From a checkpoint of a small transformer trained on Wikipedia: LayerNorm before each block, biases.
Each number is 200 + 30 x the weight over its row's rms, rounded and kept within 0 to 999. Layers, rows and columns count from 0. The size before them is the row's rms in percent of the matrix's.

# layer 4 MLP up, 1792x448, rms 0.0335, rows 1176-1201, columns 320-383
098,196,175,211,220,180,169,206,188,217,252,241,193,207,218,197,204,169,208,183,212,170,163,259,214,212,226,232,190,185,234,269,182,168,190,180,193,202,228,225,169,172,173,175,197,238,205,218,214,255,224,148,152,229,254,212,142,251,211,224,246,167,175,222,182
112,236,189,215,182,250,145,210,156,174,156,213,176,231,190,197,199,218,252,198,182,234,202,255,171,261,193,218,202,214,166,239,135,179,153,181,217,168,241,209,209,192,229,220,163,209,205,194,188,163,159,240,174,174,207,216,197,234,138,256,173,210,220,233,202
108,154,189,210,242,205,245,217,211,211,209,106,202,205,230,240,143,200,198,197,232,243,199,203,178,172,253,200,177,185,166,200,174,208,200,261,212,163,207,188,166,158,194,184,189,165,220,196,144,145,188,210,202,228,206,201,169,168,213,237,220,232,245,192,156
104,177,224,234,244,199,198,268,190,141,221,181,167,214,237,215,212,265,125,169,230,220,226,230,208,247,199,206,230,172,246,210,174,179,244,173,130,256,147,254,199,226,211,165,252,180,196,221,148,261,217,180,170,214,234,227,171,190,220,188,242,204,243,200,171
072,195,226,180,176,217,202,139,180,199,178,159,193,193,181,178,251,218,192,188,215,174,236,220,197,152,164,152,213,203,213,169,189,195,237,222,171,259,252,181,229,187,160,187,187,196,231,195,197,246,205,215,212,228,227,203,169,211,202,188,198,242,168,204,214
104,194,203,179,239,199,214,216,179,227,227,195,202,183,205,203,158,274,223,192,168,190,205,200,246,148,212,143,231,227,190,185,181,166,235,181,208,185,186,230,218,163,177,230,137,169,178,233,198,158,203,198,190,170,174,213,155,186,163,192,198,203,187,225,254
061,175,187,188,193,158,191,218,197,208,199,220,233,161,199,168,172,184,176,262,201,203,261,192,220,192,177,194,204,219,148,148,175,172,207,224,195,172,232,179,254,229,168,177,208,223,186,243,180,209,265,203,248,215,148,219,200,229,184,160,167,192,212,189,239
104,256,206,169,228,201,230,195,189,146,215,198,201,249,163,261,247,248,212,217,197,238,208,209,161,174,176,151,222,212,224,250,264,222,187,253,245,166,214,230,200,215,244,210,169,209,149,201,224,207,185,144,129,220,223,196,227,207,226,223,221,190,242,205,165
116,164,228,149,189,259,184,200,137,147,212,140,185,177,169,189,165,152,198,235,169,214,189,331,135,150,220,183,241,178,136,162,183,196,176,217,169,176,171,156,157,167,229,205,210,209,226,231,182,218,195,175,162,207,217,192,202,194,197,176,147,175,249,192,260
119,149,223,228,180,157,202,212,178,205,227,226,186,185,219,230,188,195,230,176,202,185,205,177,197,200,214,203,279,237,190,236,177,179,223,269,161,192,243,232,251,209,250,194,185,198,186,268,236,184,165,251,195,209,164,217,207,214,206,119,229,169,179,244,237
122,181,238,189,217,176,160,208,195,229,169,171,190,207,192,148,191,254,239,160,193,187,278,135,239,157,186,226,202,209,186,195,262,238,196,211,270,195,172,187,237,166,177,256,163,217,173,164,190,184,183,220,182,228,194,176,222,178,195,217,225,177,206,229,211
101,212,150,217,235,215,169,192,206,213,189,241,211,189,197,193,201,207,175,174,200,200,131,233,249,192,191,191,222,240,217,241,179,93,143,257,165,208,191,233,169,204,162,180,232,194,185,165,200,227,172,217,164,134,110,168,196,217,224,216,188,143,210,195,241
103,209,245,177,212,201,186,255,222,198,208,158,174,204,228,220,208,214,185,191,203,178,183,196,213,208,207,236,205,213,180,220,190,143,223,189,225,261,185,165,240,220,179,212,177,200,177,168,144,134,229,211,185,180,203,195,184,190,174,218,250,261,166,213,197
101,170,177,223,230,204,191,216,177,235,189,186,184,164,261,205,211,171,153,216,154,184,196,227,170,135,228,209,235,209,216,189,224,179,222,136,169,196,220,202,214,187,176,214,234,207,197,244,218,187,215,207,219,183,166,212,262,250,241,239,184,154,192,180,245
092,138,221,190,193,188,226,199,222,168,208,248,167,223,194,240,197,144,238,164,185,219,175,209,141,204,212,174,164,206,252,229,249,193,239,187,160,227,199,227,226,231,204,218,219,196,160,218,219,153,173,245,219,221,209,206,226,209,189,220,177,177,226,203,206
097,189,247,212,209,251,237,212,190,263,177,159,137,217,179,151,196,166,191,175,216,179,188,223,207,215,214,213,215,200,232,225,213,225,190,204,235,205,201,179,230,188,221,177,241,191,227,200,195,157,170,183,207,195,133,181,198,203,207,253,219,224,210,261,198
098,237,220,203,217,256,200,192,189,150,231,201,210,225,212,165,171,248,171,190,142,169,206,168,218,168,166,158,159,164,201,215,211,187,165,181,197,172,142,195,247,220,225,200,209,239,228,179,215,185,166,142,187,190,248,222,227,213,187,192,141,273,210,214,178
098,184,156,171,191,192,194,198,215,236,218,181,190,178,195,182,218,181,212,203,216,235,174,217,213,157,206,249,213,221,222,216,181,225,187,213,223,221,189,189,199,184,239,223,223,217,188,228,210,151,255,202,179,238,153,192,187,217,230,240,237,207,244,177,214
118,213,193,134,184,190,225,207,176,161,151,203,149,228,180,184,205,202,199,173,210,193,190,243,225,253,226,160,217,246,240,170,187,207,181,222,183,172,194,152,191,198,222,240,178,206,243,277,175,178,219,227,191,201,195,238,200,174,210,201,191,200,221,192,225
105,260,246,180,230,213,205,246,215,210,202,178,181,218,243,215,198,187,214,231,232,204,229,216,242,224,159,162,195,150,194,243,276,255,201,227,169,201,216,195,201,179,162,180,200,162,206,228,194,177,182,180,160,201,209,226,167,168,161,208,232,221,215,235,164
096,211,158,153,205,236,221,181,210,149,221,141,182,220,192,267,164,170,150,125,186,233,247,168,198,145,182,189,184,225,188,204,135,160,228,202,198,214,234,207,172,159,172,222,186,199,220,238,192,189,180,218,227,203,190,239,234,197,204,206,138,179,211,161,229
103,229,245,181,263,220,228,214,231,160,195,218,235,269,233,161,261,196,240,186,180,201,154,226,185,219,186,181,187,166,218,171,229,182,182,169,260,166,175,225,187,220,285,190,233,205,234,207,248,250,180,218,197,233,211,191,192,226,229,242,221,308,193,229,171
106,199,229,222,198,212,208,200,213,209,211,214,213,186,215,212,225,251,159,173,196,254,210,208,173,207,167,253,175,202,170,215,190,143,229,144,221,189,237,211,169,174,193,160,140,192,178,220,182,202,189,177,237,168,175,171,202,195,141,218,176,174,227,179,224
101,193,238,186,246,202,172,192,232,192,194,163,198,154,265,215,212,187,245,221,180,201,180,213,231,210,206,227,194,162,215,184,228,218,229,210,182,174,250,221,197,202,186,207,202,231,237,147,216,151,165,189,198,206,291,206,201,204,209,222,187,201,201,206,176
118,175,218,200,219,202,200,233,186,234,151,206,176,172,218,235,190,210,172,208,198,203,233,280,209,232,211,196,224,180,231,236,210,198,218,208,192,119,160,191,225,181,190,155,237,221,164,230,212,175,197,209,182,151,178,171,203,199,210,175,206,191,179,201,211
098,226,251,198,192,149,187,164,179,245,156,231,161,141,210,234,206,156,217,276,156,284,213,191,177,175,220,194,184,155,168,212,185,194,203,185,238,240,193,212,207,182,193,239,207,226,197,145,248,241,204,199,215,263,205,182,144,166,158,205,112,238,234,225,195
# layer 4 MLP down (transposed), 1792x448, rms 0.0335, rows 1176-1200, columns 320-383
102,210,210,162,148,200,222,192,156,191,112,205,290,198,194,172,220,190,154,206,205,203,226,148,151,216,145,196,188,198,161,151,189,216,229,216,172,184,175,161,230,179,202,174,183,172,165,258,185,130,223,180,243,176,130,232,263,166,163,190,187,226,163,191,215
120,204,181,157,191,212,259,223,211,227,249,223,179,192,257,204,183,190,239,221,202,194,184,183,241,121,176,230,195,262,255,187,258,224,209,242,238,199,232,180,224,173,191,122,192,183,204,187,205,213,201,147,187,214,182,194,200,155,223,187,179,246,189,164,239
104,233,192,185,176,225,175,191,172,197,169,299,185,178,176,209,256,195,157,243,186,166,152,186,226,181,169,204,209,218,219,184,205,214,119,167,196,172,186,185,238,233,177,231,188,172,173,212,204,194,180,201,177,178,244,209,228,218,227,206,180,181,171,250,279
112,248,210,166,149,165,202,170,215,214,170,222,238,182,187,217,222,158,195,187,188,192,187,272,226,159,196,216,175,191,176,176,261,184,204,196,245,156,234,207,142,190,195,208,152,181,168,155,214,215,219,236,223,206,217,246,202,199,150,188,187,148,219,202,238
072,216,156,211,231,203,189,245,182,187,226,243,230,177,206,196,130,159,219,223,172,232,202,196,200,252,230,222,221,167,164,204,208,194,197,167,219,160,171,223,173,247,225,208,210,185,159,193,196,152,188,150,212,167,181,183,238,174,178,252,168,165,230,202,181
102,175,211,273,181,220,193,202,226,182,194,205,164,217,204,212,255,160,196,194,225,227,184,220,184,253,205,221,211,162,221,209,213,212,187,253,165,223,190,187,196,207,191,191,289,203,197,156,222,194,156,198,212,215,250,228,228,223,237,254,169,168,225,181,186
050,230,212,204,178,224,214,223,177,158,175,190,190,197,238,206,208,179,211,198,196,192,172,203,182,205,192,172,199,186,240,242,239,200,204,223,213,222,193,212,165,187,235,195,208,199,245,151,214,209,168,212,148,200,242,170,181,147,229,208,225,207,195,228,163
105,160,140,223,177,188,197,238,225,251,184,165,200,217,246,145,164,208,182,191,232,190,174,201,250,242,241,239,240,193,180,193,194,166,227,164,191,233,185,167,231,185,147,185,244,193,238,164,188,238,219,241,208,209,128,189,189,233,190,174,229,231,151,164,227
110,209,212,197,178,159,221,218,233,230,174,235,209,264,225,192,223,190,167,176,209,199,201,81,226,243,200,262,201,197,225,268,199,183,176,227,202,241,188,263,216,238,196,228,226,209,176,167,227,150,207,193,232,195,216,188,214,211,230,241,227,184,145,163,117
114,225,178,191,214,188,207,148,215,159,205,178,201,216,167,194,233,189,128,298,207,238,179,259,187,156,207,192,160,214,157,119,196,209,207,137,197,206,173,197,206,190,144,214,203,219,189,181,167,196,243,178,183,202,214,222,206,183,221,243,183,191,206,115,196
117,247,159,160,173,182,261,176,225,182,185,199,235,223,158,211,194,184,200,139,192,217,185,228,194,211,203,219,202,223,230,232,123,213,180,177,180,209,244,179,209,225,224,192,234,210,265,245,230,226,234,170,206,182,136,266,203,225,175,194,154,201,220,210,176
098,179,236,184,189,200,200,217,126,202,203,172,185,197,182,169,210,200,206,215,212,206,237,198,135,225,236,235,208,186,212,190,225,287,231,194,211,235,248,198,257,167,225,240,160,200,230,243,230,180,207,197,230,242,238,292,194,169,180,162,226,267,222,224,130
095,225,178,227,158,175,233,191,165,239,207,195,202,154,197,196,159,165,246,193,176,188,231,251,192,202,195,198,240,186,223,228,188,237,136,206,128,135,200,187,181,185,189,173,193,176,201,238,214,213,167,205,181,182,217,173,199,201,199,114,124,200,245,179,218
097,233,198,215,201,185,246,172,192,207,204,203,245,211,198,207,223,250,251,171,234,211,193,155,201,229,213,173,160,181,178,187,173,238,189,237,224,214,166,145,143,211,251,180,178,162,183,187,166,221,192,216,171,185,224,181,132,139,190,184,212,230,246,219,202
104,254,222,211,205,193,170,213,193,222,183,151,194,181,190,164,195,231,170,204,205,164,237,196,266,201,189,191,216,166,157,185,175,172,162,197,219,159,212,147,178,151,201,201,185,196,228,198,184,224,178,164,209,185,211,178,161,236,187,198,229,228,161,157,202
086,135,191,186,157,176,213,220,184,139,235,243,225,195,215,227,195,244,255,189,181,190,225,175,211,166,199,188,206,222,187,182,206,168,207,171,204,221,194,199,158,189,197,192,209,183,163,197,210,204,236,237,180,190,312,159,213,193,184,122,163,178,130,190,197
102,198,205,195,198,147,187,222,230,196,181,215,254,161,207,264,224,156,229,274,196,210,237,249,202,216,197,216,230,221,185,230,231,215,205,182,203,185,207,194,166,201,224,201,193,161,184,177,267,195,230,256,223,157,180,199,167,201,188,238,234,140,203,197,154
102,210,242,198,244,204,230,152,192,191,201,174,190,204,175,225,187,263,181,193,204,193,252,264,189,203,187,173,196,161,193,187,271,266,184,155,210,206,174,186,183,158,169,234,190,191,207,197,234,254,182,209,188,215,271,214,184,146,223,186,210,235,155,206,206
110,218,215,227,221,184,164,182,207,200,203,195,198,194,208,257,150,219,204,236,191,203,216,189,159,151,186,245,178,159,172,230,233,121,271,178,207,220,218,246,173,159,176,184,220,175,157,103,217,199,155,198,220,203,211,106,175,233,176,196,205,177,206,165,170
114,185,197,218,219,230,163,200,165,194,189,198,164,197,206,180,190,257,171,158,206,192,211,163,210,190,182,218,219,223,199,201,142,208,255,192,213,162,153,175,184,197,210,212,227,192,171,127,214,225,159,230,214,198,179,188,204,145,242,190,209,254,231,133,221
096,188,213,247,224,180,167,178,198,281,194,243,214,177,249,170,197,220,265,217,234,149,142,235,153,188,215,204,275,223,186,208,220,252,156,174,239,193,181,197,230,246,212,205,215,220,160,195,170,240,235,169,192,197,227,207,193,220,170,212,247,206,231,255,197
104,213,149,152,173,213,158,209,197,181,208,147,172,187,186,226,167,200,166,177,227,238,185,192,182,178,225,232,239,206,187,267,192,240,198,214,131,203,214,171,208,169,170,196,169,184,201,175,193,218,190,195,189,209,204,213,184,218,202,181,211,106,211,192,201
102,208,179,233,221,213,173,225,191,180,221,157,197,175,211,165,214,213,248,216,215,210,194,213,238,199,211,183,213,165,209,208,172,214,250,217,156,161,184,250,230,195,215,211,230,223,209,175,174,200,185,216,138,187,207,207,175,191,265,196,207,256,150,182,181
102,217,195,154,160,242,195,246,172,248,192,235,188,227,165,185,177,239,216,187,218,159,199,257,176,193,186,218,205,214,151,210,198,226,215,198,222,200,177,233,205,206,220,199,151,168,216,220,208,190,258,260,193,208,190,190,140,214,199,177,244,219,248,204,228
132,189,224,148,176,219,197,209,183,194,174,195,190,197,194,179,223,193,206,229,195,166,150,242,186,200,129,232,215,135,182,204,156,236,263,177,180,249,239,201,200,188,186,215,176,192,239,234,199,191,222,235,156,220,203,187,222,131,166,186,164,230,222,229,301